config = dict(
    n_layer=18,
    head_dim=32,
    norm_place='pre',
    positions='learned',
    attn_scale=0.177,
    bias='all',
    init='normal',
    optimizer='muon_variant',
    lr_head=0.00619,
    grad_clip=2.0,
    warmup_steps=200,
    decay_shape='linear',
    final_lr_fraction=0.0,
    train_tokens=652300000,
)
Each number is 128 + 24 x the weight over its row's rms, rounded and kept within 0 to 255. Layers, rows and columns count from 0. Numbers have three digits each. The size before them is the row's rms in percent of the matrix's.

# down: layer 9 MLP down (transposed), 1280x320, rms 0.225, rows 890-932, columns 0-159
# up: layer 9 MLP up, 1280x320, rms 0.217, rows 891-932, columns 0-159
down890 099:085141148135094126126134141099134145122123111164139137115132196128106139115150173125117136125130133127100086117096179162122144145142114181092117104075118156102107152183133096101142134132115097146100098103159143134098133103108151115132117094140128115117159143128114134128103170105134137157127150124127108187165132147163151094102143102101103122158150124136125137121108108144060151176158121150149132111130124106090116137121152124141118179135115124136084180147126136169080167133137187
up891 103:158158093139169117146091129101140152184094071121151152123109146100142162123121085137156103140085088136091152127119149157141127112104093142166112108144129111093142108134113120123133130160114102080126163126125140117073115127136110121091152149133126143119123124090170112139123106161125127140126172163090124153115125157128102143138080140136090119128130126133125090141146121136148107103151128083119161111105106107097108164109157111107127105164132131131118112136151151135123108063179172
down891 088:166132111166129145118142129131131108128114070131129143136164142124103121112140148137159141102119154108121075107131147142128174140133142121076117089137135159123121157122081151100092136099148099133124153109171113173148191136171116119127120128162135122096149094142108138150134110182090126156096092129130156172114147109157113084119151123099149124091139156140128138127127144129133133134170075105135095143175131120144133094155089077179077104111131176119120131138140126148118101125148120
up892 098:167133172149134130109174106075150119069141151102160116123139143121118096140122136156150121079122096090079131094161130149072105132141105098118134139123094112131123126157140138139085110126115131124086111155139098135144153155138149101158166103096158148106110124129131111129161173141063131114105135137125091135146140079124151142092112099105143136157108097125109157119152113117082122104125179106113093160144149139156151114077120200108165108127129141189067109100125130138153098114102134
down892 096:130153133121096127094114104084147132108070117137087157143096135134148147162099155122158125153120134115165128110123127162106126158090120154127146127138166097125117083122147156134153166117112079095180163168151127129155118100127100126153116162126129111124109157143110114131135164153118128134122133132142105144148132163135136156079132104137098136131096129125113109104120126177123144146122090084162146129114061110143101103105117113127163116117092106091168115138063127118121149126151137
up893 098:124143114146084122115146143084123114122140125103125145108115116088141142166097111155135165123095151148157108141115134123130084143164165124135165091156099088095128117119119155130126119162121135144130134143092140100091148117119100121165149154145127111139167131139165104143102137106118137118135115137108164072135111142149099114136111163120101128137134148133063068182110158146085136123126108127129100102152099131145096131161164133127152130086109082110167175117134106135098153145124108
down893 099:138130127092120089157107104095181176106124092115128119126122135136172107126144154113136109152137137167062132130140117166146118139136149159113136156097128117120131121190125144113151116142116088149145121123131169124153183124137112159088117118124127154135118127105170148098109100134104120059138117179174104098138122143172124130158111091114117109155104115137162137137117157206111145132115131125117107127146105118114160155094148183076152163132114112130180109112189116082143172128117124
up894 109:137116098121101130133149140149110133133089116139074107153149112139095121135125135136110126150178158130185166137148147135109087126106128105116113108139089112121131152162106168120123082116150141115107133155096152119119116100146164125107111131136130135163082108112139122161117101179163190107128148096119163107127135124131122144123094115124115124148131078073158111098151129076073121152109107114131167137148105152169166147119111087114126145134109130138127159119077144092135095112153133
down894 113:159111151143120118107107095130111142164151125187107124122133162158098129165122139102058118160164109127150134156171142118095154122156116129132130090111189117070164099146124133117183097130111152130112139143131152153121131104088135144140131132132131146102175129115170150163109165136145113115107110106148119126116124117162126126114126157122097113116135139084109136083136129111096159119135114164122158142068130167126150144132173133166117127110109162148116124097094106147132126107139138
up895 092:137124101128087137126155138113090128130114104127113094128153129108112164127143177146112119169099128134122136107133110140129085094095114162175143157157138114108170119168124104123102125172114153128126138134114083086151126112127148108170135156130111145134124099144176138098143090137108158105151111129130140133148173096098149127221153093149143134159121149087118135078136147142117165129111133086160098130112121139145145082113175111106128128129196116120121140155124088142182127103115099
down895 089:105127155149146155133092083152121150132103138139169131137081142102165111175123135131123141151136126149099147141135149109127169087142159123164131135096143136091108120114055153120136115121169135069141134133137123125138153115127058137132110124143120155109105135141099109134164160156143159129138123121120117125172093110131131134141140112147123087088147137151083136173168087118141170124113115140094135154116148107139129158157163172116141146116117083139118134084102101128077142180099120
up896 098:084105130182106128128139109112145152149139126127098061130088127163145132150110151141119140133126151148117167126101139132148134109146103090156172116124107157149137105127134148121153145101076142152105137178114161128102141195131133146131055091131140095085095113093154124100153122117100130096121128115128154112143099140127121115167152150169121204164120143117166098117112122111144115135113082149118113124125149112117142144130156167162121105121102121139153132101164092102103125102142115
down896 099:170129147109178113132099105112124171129140086082138096105124159149116136175089155126124149132142108135092135124146144111078171130137147147137122143105157124119131146131123121144120121165080114128085121119143100143153122131128156125108078086135163091123148114105146133092140140136113144110134127146134128139113148118154146116139116122119107146120139117101114151129161140135152137109166179153151121094087077188144173138107111101128098131118133125165071126165139117130102149178158145
up897 100:092107122118158138108116125127108103147141107120134106129118100083116112122112088149082119108107121171078149116133118133190142187112131143105129124165099104130162126103151062165128153140097165160147152139158097160093125164111100116137085110159152138095104115165141104073102134169155127114122142166146162126117147140115125127157163130094120138130141102127159148137163113137137114099148150151137132121123122084117100171103134105101162138128122141115164157114110160176105160128142125
down897 094:148123151167135192155090143146127164099136173133123109095102117151123134162161127154131158151153135114124184110137086116151156134136147093141124119074120169139115122183107180128103154158131134102122089101127122139121142134159129123131158133133159103154131099107140112126130118119133133166118156137112102130144105142104140117135126156142135137124090141119133142096093135090164128091148110143139164136127114118096091163116101048120142116155128124124127126087113144128130136126126105
up898 102:136132081158090154146132097109133183098104133107100104136115128100126160158095101136158133106146108113075092137144137088127104127134072084145135146154091133158191104129117156110154123099123102115155158153131118118111111122124127108144134107140117068121098099136108109056166139134155116113166073119131172157138160076153133110165135121117107135111131104107151103106162143121157150134123100129144141133211131132134113113153155159110126125127135126090102105118118082163135128091135131
down898 115:127130074159120119093142130080109176159155154142123122129111160119158118114152133134105101082132102132060091145168120185165152123135106108158131125148152143109137121154136128158081169112153111092141153110130167108128142143139166112113130063090140140117130132104130176095117149131154149076127121164146144150117141149104157161105102110162146181189118137193120143167086101111139145147086090153122111114143124129137135166116186147176117159142128117126127115103152167116109128144117139
up899 096:149157122144086138116151141116088129165142124115129120128098154140113101066164095158110134136063128101138139119087130124094080127114114129130094102128096157135128125156152138116096148159146090092141102142146181117106100082111123116109101120130124150127126126112093151091141147132114130119162164122138131148144101170137140183145131113114118155131099154143106149134117136126135177115144158153191151117129128130139128141126132147100121119130150148128149130133163141154130147174106150
down899 095:135117132190126124123178122103139108113120175144131107146132141133153134103112143121097111078109129147137145120120151120153116149149132126103139138148139135091123182151082142114156094148102076138122106144093101125092111105145152105140141139121182127124157132140125090081147165155136123127092155108158092103145111104116128090138115146125173124116124124126144143126123126110163144144135158096155123135137065155103163127120141171158062161144146141124118112101147134108133142095115102
up900 094:102172102154132133131134118128123152176121108128135129117117170170152122183141088156105134137121127156104150172199112129083129126118122101150141156122104106185120105092140106092099130184129118127096144153111118131095125155141140107103122156149142176124138120118101136100123108163125119155153129129099120140115165100104123119141131128172148151121112143122118143198088186129113096088128144136126119109129151110103131097139140159089138166096122100125086140150087119099122136129115155
down900 089:108129122149156132131143126111136123144169130164154095108124141137114127141113129133122136129131156126078100135177152112138109100151132099128144160164140136157133125151120084088133134146109129143163123151098131101142132108127121082173056083147118162142150055133076092113095145094126129136085110138151117133122166135106123144110108127126086173115109141130147120138136110132126151125159151154137108159108132123113131108165142140128143132106145121128154128146088111138097134122100119
up901 103:118168109149113137112092115123103131128162137115136106080163114146154119123127114144139113151110152127120145116128151130108109111112109144118164138154110094196151153083081155155150129139110112127152138109113174127146109102126165082102126121173114115134115111130103150135154167109116130122137120081088175092173125123131099123157128183163116184131156169129116148179084153124131055129132116153090130147112129131149117100141130087133154118169137107168093137144097130113113109136126121
down901 103:109102106114138133140107167114140105149100069125123151071171107166107104138122144130146159130120148145133098120162120125123103072130116115129154153136129149150140097106121096150111116118124118120128117095085138116106145170123143180096158154118162116109133137130162150104126110134156107072133072099130124166139128137121170116112102072105126138139152148146116073114134152173104123131114142149135109127110141088103140103107129112135136207129148121133139109138133104115132152151123125
up902 101:153122077124100098106127146112116099108130129110089118125123069132134097130120124120134096147156133147128120141129164123140085177136096057152118122136139140097157136150160107126153175115098127109116158118149122135129111111114133123119128136151115138147107154142125156134097115172140177126101095119121135159120128142087084150161150110161133113124161107175153133115085144133060151153113111090091143113142130126137122136087143110191095117056137128131170138152126159138152138124171117
down902 093:108166141112109112103109140141141129104137166146138157156115182084148153155138158146140103106131114124123097141171150171143084124088140131160148134078145107135133103159153126186123131150132099095136116098143130171102141155147131073163118134121179139079146122116075145139134135129130116144119146092167123103155096163129142133105129102105144143115102127110113148139122088133175140089154132169154145110145130078146121065093116096147164123144072131130084112125078103149149134121114145
up903 101:085147069136125141168117155119162139115123140136108141136120116104177117152115175088132098126135138145114119183104109115099135108125138091105123106134162153110101125149103121118116112168142126129102128126104147134132121180137123146094152111122099111126129119136125115104098156094091131147079090111174152151120158200126137184190129157183147132125105175113174125084151138114116144092119113163095151109140135147121093087116129122130138128103146087147152139102126125127097138165124124
down903 104:108161146151118157140165109093131152129130124127134099073114089117127139112147158096134139158098095123097208143159099162134134124150099135139087119122151114111160109089168121113118169115138139111144133136146146136145113094086129109135116132099120151112106172148096141111130153177100129117152107120150109159151121118143088123153138130091150101134160096146138148172132133115107097124160175119222158127142123099084144119120130087147139140108125101103155112160108145142107119154147112
up904 098:127129114107145129144195133121099110152130164105106126120098168161191107144145103094111111097142149130138088143151109159122144118126132135108132108121073148153087144139123115147176094154118130127152130122137103129106141101108126155125152117157138153129096146169133098108104167137134111108149187109090124134142121163163153095155103126127142116149113119051136141140085123104107134154124138142167124184168115103129124108137142139077146132129118121104117108126127108141129133114162124
down904 094:085154101150146108119130109120177170126126109097147126164159109075126180097109162099132143135109132123135125167132120141145150127091163158118160128118143116093155152148104149127099099131134152152098129114158125123127136119119125142103102112131123120158119102093101156151169151167147139137103099124164120098112107145089156114107154145144150143128098150166130084086112133135148101140136141117111162132122147107136174151129116098127121132152080143144181105114196182101146087139143130
up905 103:155139162115090142102136113125093121114146109074134132132135112157166152110141093072106114150151098122113121110112150182090134103157133140134148152139121085139099145117157155172142164141139108126151122205150120135137131122113135119158163128149136101128085117112119129139114144153159114114157105100165111159177148127109119129124132122124073108095184088137124162142150123102079108140146150104122109086102137131147103135079166133098150144144128131113162081152181107150159167087136168
down905 106:126101067085124139146136110112091151125125120100127159135096189098132149147112134145132181095106143140104129192126140164138119130087119168155164168102113127140140163181123121133127133142118152108150173176145123079104174112118141115143124125099133127134063133111125157136117085138144140126160148141170121122113139133125126151162121126108127116126147132120107160163130157131154129152121102082146136127157115178141104172146139147063149142091170113117099135129120121138118108148127127
up906 096:132153138140144155119110126129143118112106128122101093150138153143132070146122121100092075158159134123148110096093133167131140156123107134108151170185131142140104117136083101136110109126084141129094152145169117158082147125131081133134141087119089134090141168088139158155141128115164158147149120106135159098146150146121131139168133111136132120144135164113130115135116116109121071144070139117131099147150109105126117098121165085132138140136112153158109128061127137117146126086129122
down906 100:186112067142119108112162139146109167165159155105105168127138144136144122121136131125122141119097131105124111131157149149119153171101122161108154101104121141104147151135158119101123145097115115152184137101113117118134130178146079118123117121138148077184145096148151111143095142090133130137109113116085136145148149151119187117123142151153102117115107120124139137144123133133098112140135110119075157176157135134115106154120145124115118111182129121133155107094098121193110125140133122
up907 099:162104171131142121114125127151116154128117114151187122173131112117127103101169135134099155147145078125088198116126164155147119153102128114163105178109121150156122125103128114135123131161126109140123111174130168074156104133111101137090145121126142104142129106149125121158154123123121150161138123113113130120126099121117114103157099098129135138138101123108130132100124173076084125088125127137155157154095111139176112150115174155091163093156172163107148155164111160132115094135087132
down907 096:101145095184139155150120110137124171110109122152178101144095122138148124136153080120131161156146125131126126152137104134138128096131157095113119116104119159122153087120111133093132178139160122167105091155150095145152169117154115111126151165134138108125122085143119107104135158177121160112119105175134125130116108115140128110147097132145176124091138135172107150119128148136134132123143125114114125113084140118144099119141124130122158121148107086127105157117151104145119134177108126
up908 100:139137134166126161128109116116127132101171140107114097098116090128153116150119124061137143122126105107137147145125140121144122128145104121145141108118129180110124144112127125079134170121122121133128147147129169154086155126145140156167166124139109114122128155104178132094081098148133118129138113124070149139121135138129119121122095119086164140146165124138145113106117113114134131113132152104138105130123121065118184115098147124164140153117105129154098171122116108140171113127102152
down908 097:115118116126168138099121123102142145097132154104125109121146199081151090153125158165138122148062128092114100116084147122148110138145134121107118140120112123154139182181114101152067121147092115131113122136104144134120122131132139140121119125147130148094120172116147114160185170141119079138137142182140099108144123098094161116085098126135108152114143140103112133124082119133130083106107148167156155118109103149068155133123098134129134121121127137170114137123099095138149123122138146
up909 101:166112095138127172121123145121140131135144116100115145107088150175111128162136136110101189136082101100129151063120134139114139134131087124153136162092135118136144150085095150145154094120139118150083107089113145148118116108142136111103128108124125147100137132099159137142127055139121145116124111141156162112147139106135146100134108100149143161153126087144141094145136132186137154153094138113142155146134152117089113116130122137167139101134124130155116109120139146138142098072128097
down909 101:123123169127144114151107161149126144115103133113169108149180117130092122108135112150132079121135113124136135110118154080144175114150169145135154043146125152092113098166115121099115186121130131097129125143110128135126098111124078137128109155132146169119148133163097087104123118124137155174136161109141129140141095092137107196098096098144097128143105145144115145129179128141124105126088117103148109126161118091159130131115140136110121098103167108136078122131120104122082138125107137
up910 097:091129147134122140132102144117155141152123115135166131139133122083131147128144127123106121125134108138128116113147106171126105129124130168153139111165126116143162134124121148126116133138123128090167125165164123131143095155122166140108116124167137078115060051111139134138078130158137098178073119143091140126102141156150146146116138122121131174116096093093119130187165127120138165159132116151146106119130101090151142138125093100137102133127141133162139104139144151209135128158122104
down910 087:131135110131135114134101132131121092169153100156116129123175123151149165116102109129164179161088077130138126132123116096181136139111093114121136131082122104102090111136119113156107152107102131136081122117162151136165123130114161122144135119115130119110178150140134132129119141124141124128143102131158092144124106096122093100105087108126121128159120158124178086054113153102129092133133146112124137153140143139129113095142127111170161146111115097131134129130137089078144125181141145
up911 087:162166138117137142144157123120140091118138188159101095127122140122143148118119105128142132113150124117156118137141148120122099179144118085142143086128167144179133103138106148136110128163136098104123129160147050102137121115105125136107061124109144105160141115114140109142131114128107141095145127146042101115145120134138139155164128164118074131163126116113132108092125108144146101129142115156091107166098153171102137142105158130128101135142111115106151164112160150140123109139190142
down911 089:161146138124142109139158132150136124125139134138094166122171162140140123146123109123115132139116107119151126118160135101151155099134115137117110163145133108090092111123113127107099150130093179148110116139115136118139159145094111132123145129145112151091104102130098162112109109170128153143155136095136129111149124156148097158115139085109143096125116175123139118142140098150156145144116141114132124122124123124131089081130114069116126121128136136148113096169116115163131080126108112
up912 106:146130125105155134117147106142094140141097113134094144084128126133181117134154131097123154129156134160138124118137179109154098113125085087150113114123104139134141127116110125116128111118134106161108108087140145098158167129106087155105087128084166132133141089139122118147139161090098203140107133113152149161104103160115104108129163091111151117138130067131180095128152137121141130113086135129125128145134136110132139095138151130176126132173105143158117141153150103110131143138136136
down912 112:058124155130122171147134158098113140110121135158102089091146149142118128096122139114154129130111170099126136114129053095119133115139104158078160118104069146126166113129115123120131155100154112152134116149123130194188157152156137109119167131101110122138129148109104106157154126128147114078150126144094063115065146138131142137145142130151150102092120141121137109156121157149100138102103163088118166132114100099137170139141086114158085129144145142132127123140131079100140113160108105
up913 105:104111127140123125128151100082144139105116164133113136109142154121101157107145076168097184158115088106086115185102181119099113063082126108103157109124128152107101121150110139085162152154105109130068107098124176112110123175128139166115129144176129097116125114087152128151170101130110080134130177106115122157141141160127094128132125137102139117128121117138130082141110129086094146113117156143110137131145143101132149091146126148078124115085144106131152105174138130127142136138128143
down913 111:153106129139147164146145179138112138079103175125124096116148132151122113150161136130158122088127121166106124036148122126108099127102102138078112147114155134118114136130137154136123175144139085178089121125176140124117145163121114171155101093118121118109144085125153078119104161126147106133150105155110110158121116161135116146110131116132108155117147121147140105152111133180141096109112120100110172124124144150181140126163148114132170144098134146152075149113127138127157177142182141
up914 100:137087182175143133134090135163174100137120156127128093118133107129113115138163138106148129191130117143090164113127169148107114176092139170139131124122116109131104142167153156115113106133162170140087105096153103105138111103129153103146124150116113129105162151155114144169144135134151125136122148148113078141118172148162115124115147098107134137141168119099144136143122167142162136122141115141100126117132119113175132086144188165121146125118108132124138093150090106146102097086142134
down914 101:139136128094103165125141158134123127124145097144097117141125123160141094141122106138131136114118084147094125125168105153123133126120133111147129155157142168143154152123125138057109091068112144155185120109112145141098109127071155132095102148118137149119106139146145179067125117115157146134153095140162112141102166063107172161178130154117190134088120131178135113134068146159120145090132137158181149124136140123134142118114126108084099109082100154097110083120103112137124119104134105
up915 110:182130100142095095146168152130125114138180131113086110111115114154110137123096148110097130138111138134143103109162058070107178186157130100171144151141129172088142151119109157152144136111106144127118122099196120111113097144123155120108103148149103093104137129184111129093157148156121123143145142169140143139096119149155117130109176117151139129138122097093154122131087133135150102102140129136124123133121134116152143125101172127096116118108128144150142121164077139113108127088140129
down915 103:150144165127151112137104166089136125131125106111130117128139124145175147103122147138144110172145089176088100136139122117110118150120161138136131161134129137071129119114101123122166158110120125118117132149159140158115123157051156098078124137174130169146121119187087081117130158119172111125125115139109146122152142111175131117160150113090073141129101144097145091102155159159106163134091119147124132133110135124154139168126143126128119126117133142160139154130101143127094139152125152
up916 101:142110190094155101157112103096112127117142149135133135128131129159118100107133122105138161134142122114138129156119114145106067140113144137118105137132117136129153174122112135105171163154137139163148116125111163122155106142169088149151091154136115114138141107131149113130128103139145151129049108112103142147161130135111126135119142143132126132107115151090139126156152147172149164150117084107147103087116080111114116141067102087158157095099112093107152131129093111128120108113179140
down916 092:188127108142154125107150140115147123104112134119159127142118122151113180139159131090074167171150154166146142123142158138147111125101142164090110128129113155138123121164132139108103070130137155145100086101131117129063160129112138183131105109115148087126085133115144098122138145123155109108131125150134152138124136118082138141161131140132140121130136162119136131154116100171109137092141118131113093173153154091087112170137094136119108180147135136148136164101117110086136167100119111
up917 096:137120167155131112134140093132106163174087098142107106116064087110154138126121155163192121113123136146090146124153084085150114124111148129141115081134135179147115132107155160111151105112094130167151100136145107088130150132130096117125117124134145143145108152125125109117143127096077107127140119157118115152100145082092128113126131105081133133115134130148171136149094169096140147146085126089173157133122146083108107114110098120142137122131141118094155114120130125093161145112128144
down917 098:105146109119097097154122147173135155130113106163165143109150139135134112142088153130085090140123109099133149122117122160096131067138115123142118159114173134099140125120136120118123139108141128128158083182115144177107106145146144134178124134137124168148122115118138136147141089158144105131113167144127142114125165108170102146079120087133131116113136136096133089166155170103124143163174097171156112127132112106104100132133119070118155124129176113160150137093099116150134112142138129
up918 087:154148131097129119134123146143134176140147170116140138132155089121115089153138083160113154109121142150117123121111160111126138197143076111122151206188120138138156132078101109166107102139142163148154098113179132150088123129105118105145098121098127132132117093119097137155157122139099106131136175119131130149084094116149136117174170131116127158153155130101104135163119148116132124102118113130139094156091124142125144122082135126139126093121163133170101159116139130112136190105131084
down918 083:102099148127132134156140114133214125162138148086134138131112148153121135116147161128147113106149134143076149145131163126134128114127128131125097080112161097178108141165165087111080137119144141141110122160151146089169151121095152127124088092118145118096125118112121092086138127112113188123175136139153169097175148099139137133124171143161101128105095152139190127103116121133123157142142153105105140116137121099119109108151125103128078142094135135095159108153152111186114100104125190
up919 097:099123130161150166146164117139110153122179122094122136111114157151095147127140157100121095152109130120108131154146145140107108122194128148109099132141107129175158132127150125129120176141092149135105133068137089130134094109108098129156138160140155125113138196169111147155119149150110156096079130160119086128118071127113140062110160151145130165113149135129091146122132129158141115125117103121172093099103119143101120122089159119132141089197118183126163122081133151137106168144101137
down919 099:133124118141090129111119152139137145123118112137126118104134121121135141102105141130142160114122129147092165119181126132149114118116126143127122069117148128117139140120132093108113116119079115189098108143074134118121113108133138162152124123113124155157168152109131146167073150140141121097176167130121073120137121168154113124125102136137134134168189120095140122128138119122112136118189165125125139140075178105130134111114149127114104126094119091104100124173135129125142129127158111
up920 100:188147092132125175132109152136162091144123096143139124141143083171140115124132097095143105090132113130119152111137095098139130121104072098131139138136124125167114106155111157093129124132153128150079108164083128169163081117144121129108123124098125090115124166122123133128102132108133100103139123132171140109140118142152167154139144111115123158126131077117151097158154119091130093131141150116118127128114113137145107124141079123136147167129185144133133109120113134129159121140140142
down920 095:164135087122095097089127119150127082155124122156086134151112110132098176158131142128137170117102108111125129126135144097136185176126180114137120120131106121152141109159125106144148134109122106131073117130090176145113063099168099118136108135091146112098101131159140122141151159118138163120083193161158129136096131098143133104131120105137124127135098121145144111179145109130137103142165149127143122130156148139105124105153121147109145176143166159136133114103164096102141073134153127
up921 104:105141154101117089121131142114075095166126107087104141098147163143114120086124110142110086128136115158129103133118157084126163115126120115138163122144134119120119200089113135149148138101122082111109166132156159144099105171106127124138091155101120155105082150100124132072115102113132130141122147149142083153151116130073145113124091129146115160109155125123147130135132129145154113124133126134147126167116103088141140103123158135104097126121098146134207116089105124166170124103114141
down921 108:097130123156159116149113095079181149120111134131177165111149134174090112111112097124165124121118126138154158145166108141089136129105138118126113134106129127052086118124115121128146172129089126148145132099115140126128125125117125157109122111080153130161107116094115153137157104137160141120149147178069107166114105177108142105116164121160110166146103137102134122142113148118161119127100151183122155120139104091092155088146136097131109094101107157163157118134160157124147105113160177
up922 081:146138106124165121103110111136157103126118138156092130124159169152123123128148095147092167125094119129151114122137139122084146120140105150108127120166095161095101147159137109124114125139116136118070097049124113168131112145131102113179077119103153205151150129093131125149105146126142116098094111126151127121124099130163145160149131071101130113148142135102109111117163141149126114128139131086112103151064160142098084103112125148156124114111129143125192121116145117126147126143131148
down922 070:100127135099079140110150129121131124138111156113175124192120131123104122114142178148131118160140120135133144148154140118162123110084105116133134154106117083121122101099139129150126131086113093108152146149159150092120151125071095102148105093113134128110158127131091118113171097137153125164133136053142112137128148110088098125109101169166142153117095125133108136164110118151097145116135130157135146097144097144110181176116096145115092160112157093123106112106129135101145131134150135
up923 108:126078104140138151124121125097132123105108129123136097147128121136133065155146086120129083145112151111104104158185087116113127082136152113119149116172158085138145111117108103113169123132143108126156154116093097149193082137126123134075100105120105145147145135126130124109129178153105118162105158149137133142153124090148187141116096087118099132120130116100143136122105112164117122145149131137116117126099114117147098156117160150118134153130120092106204089193081114148150112165139155
down923 106:142091122118145151162044157109112114148157104134109155128144157116159130116094126122103108134140140149086171152108149129122116120128102149120112192123132164137146145114154132127117114144120136139144076148110127110158074100123125127103141098109092125091151115082144168128161131123117138120133169161115088125115154143108076103114108187114121128129122170162105154168096131102168098122113130140076143145129122132141122122152129092139145101144158155094089192120120122105103135137120147
up924 096:150124124139122111153121152111165112150163111181158138131110120112135089095129158153124152073124147134068116153107127161113137130146136152148088118109139132152138103100092156123106076143125103137090144140134131128113082113156120109119120138085128150155152118104144126163138127097104103125155102139157124098132157124133109152182184127135119131110158136105147138128119107116137154127168119105149118120095145085132152094171097146136125120110093121107109126111089074108083136106088150
down924 093:157141133144110178109094115151149116130164119155087108104106137128149127114128120105139150171155132159157124117134126128149146105119126148134151144106174180066139119141174152162121119132146157174122180125145171127139135145121140170112073161075144167115156115162125135146106142129155148139126085115132147149179090143127156090142124093130143126110183142091109135094119133145115127121169156151130150140116147117095110150131139122127136110105130117116079152120134096080161148087119110
up925 099:139123145135074166120129114101177149167114163118139149103119086115147136105114129120154072143144089125136111126158153101110131080157170109156186118082097101115133134132165163129095086124133117126126119129156123169122120151147101148103150072112127149138170124132155109104085127141133100118093150129107121134147139098128077135115128153142140124147140154084134135145113112116137147135139119112157105136135136164159116129163114130136133127131138104161084114165094099078171168106104158
down925 106:162113089136164101082108174133148094110138120082163117089138152132120142109139152132108107141126121136135086167145188095131129147113114187105130119114072118130104139108132174142112145124143118115148129136165124145159138098131126109111122169109167184092169133169132152158118115132117178109074141085150131084146145102144120091137158144158164134119162130076138144141099174129142138156157128123145147173136143136102100140140074123190124085159109151127123083133118125124106122104094086
up926 094:124111133124137139105104099102118103121108065148124107150145146100139107112065154128119127165106146111154119143133154115124142145136140178130141088117147128142104133132145131123130089120140129127139159161138108147137132137121166048133129121155079127089115128114092107102155106152100108094136118170167132084119145114136140166154113146073133154196093123155135117114135166153144112135138155102182117085090146148105095134063131095120083156136108075105180128083147118155150111093119132
down926 088:147128134185119110124158135140157125120182153102149132093161146088142112148134151098065146073145121129153158095131105123120123113105125108143099121115114113128154150122160125140146112135124092159138127103099145153106120157093120175106103152088182111130106134119160134144133152124135111121099136091168132140133146124115125111093122081152132104128106094165124138128129115176156132136168149132083119157138125109168168147144163154159147174096121080131112137137103119105092161149130151
up927 090:147154132173111151125107098151084139153179157086140123170099128138129077140111178120130101110109103135099148130118116117106100140158119120127121148138113130094175154175127109126123145155104151100123128093126145130126117148177151175127109114103129113157113084127095125109115180132118158152143123125125114130120160117072082096149133147152106142114084102121139096104160114159090154083146141150142184145126151133169169105158112112128119084159130159107096151109084134078139190153145125
down927 092:087086124099072126130181163084161147097143119150110154086138104126126147137158132131131147114146121114156121141132125125119101151129169129089128095068148102146073132167161104139128112139154126135131184123097143130128160153099114146125130165149145162136129150144136107144152151143120119081096148120108124144108141124136126160101134159101153147166152127166107153125141117109105145125172141167128099150123139130100143141079123122150124166109131146182142067111132089167127139088104114
up928 100:181140132115149144136107087175135137157118108151123206115109117102151097141140098145129140100099112139106153115140122145173129119114114146140164118084105133129135137105129086151118148178127100110143176068144156180151111117153076132084084100118133157117133101087094115133136145092149102147159109110128113180123148122127123112086130093116098139133116107124100111136133132091123097094159146086163137158125113142128120138172143153143124106131144089094142137149121160147131160113126101
down928 104:158090125127091122117143087145161125120106097161122178122126124130123129130127123156102148110145178127133122157145082108163087106102131099112131170086146062113106146143112148079144133099099118159121091148142140119106123164178153125173141165128113127115088121132111113148125104134152133136141125087114129142106127129127140155128097110099129136090136131097151104107154129124154124144153147109104128125130100141133150124162154120135083132157150124128188142084146144127147152138136125
up929 098:156111130177148163097127125146166099171120156149119107144089175169112110102133173157122169152086107140141113139116149161132137150118136134045103111144121110138138124146141101125133120114130112079106118123143153114139129084139089116130118149106097106084164114157104091115137120153128135120139127095097104152135105125084121078126152132118114154070116156123114161139149161150139139110132137089101105102173112128104123090144149086156121136103072117168094135125125153156113147134094135
down929 100:100140113132150114124175123162103124105138155154118152122110143106109141143083143125110148142109089106100126147124122085160143145131144122099061113148131154069128133157103138136127124173140111171114137152142100125129154143121150125123146098163136150143117090126104149123140087100076091183126132122114139143167113085157114179127126090131108086048122137161100140161130100151179158128158098143157154138095154160137139134149131096166149142123129155136143161119137116115142093139139176
up930 093:139101102172132165176160111143126183119134105136084145106115100114141128145107131117140107153125131167119167193173097110155168107140102108123183115082098118097087144140164104101117107126141108127139125108135150145136155106121099127128113136151136091187130111150137164136127098108136069107113100130131165144106130137131126149132080148132116111123112108140135177104135119126106110118098139119148093106106137125108098119131115131070161145106154102107155139103154117102132155105143155
down930 097:095147105100137109179087144138143103146138108145091065139116119121149085117106071175147130129181129145179122127143112129091125142137098132100124114132120102140078120146073158148120110130115114165118123143100083118125158165127120149153128106118097122094135137158085156110150082125126132135119184177096131122131140178094159117152140119131104139115131104159158126116047108148087124117113133134149117105140161141127129122120127080106089145111141140125148124144132111158146142157134154
up931 103:150149138158125111122102073150082127131097123125117094184125129142132104103214122123148085145141131129162135085095142110117165130107104103129149128130134144144138163151134144126114090105118155112128115114170120131142129148098089129110154133112149135125163144160112118086111095129134120172168137124138148124096103114125162147160112178118127121135089107084167111163122140159130132146136196134107108110124109156144133130177098142109107102130152142126160138110105136109093070090127143
down931 096:101106100096167135105133143151119112082150128140170147157148180172133145144127114160129175098118129137132088112101120147109140117113162154138113093132146123140151142100114120169134150109118136131160135162176152158144164109146138116094090133144105116147100121107148050117138156120134132151116124143119146137130136120119161121128117147104131110131075131083103144131103147121108138104157135141164093094114101122127142096117097108137097084090149166144118119164115153123119092111101141
up932 101:114112170134135154149062115128118165147140158114146144114122120080143109157130088089175148131132116125108123123164137129137164113132091153153117110151107130093127086131110117125151123156118143148141133147132124097113119166107084155108129118140140098117125121161153130107146083133116097112146146158122160141110114132151111132107134109150110176143151126118092125098151115135157134131142154121143166112129119122089078172136144102090187137057143117157149069147062146148143141125094104
down932 090:145095130088102170113135100151134146107159103144117120131133114127134125142146135151141176173134118121078132122112133107097098139123150131123104152121185157133118134138135135121102157142125089129120127097156121140157114134129165119106134157163110131142123129089139146129103168140106142114174131152157122090145163092088085114143145147123135111129178125128128130084125127151119146127105114105070140193142112119150090135128118076151129125135140143097149150127116104105108144116125159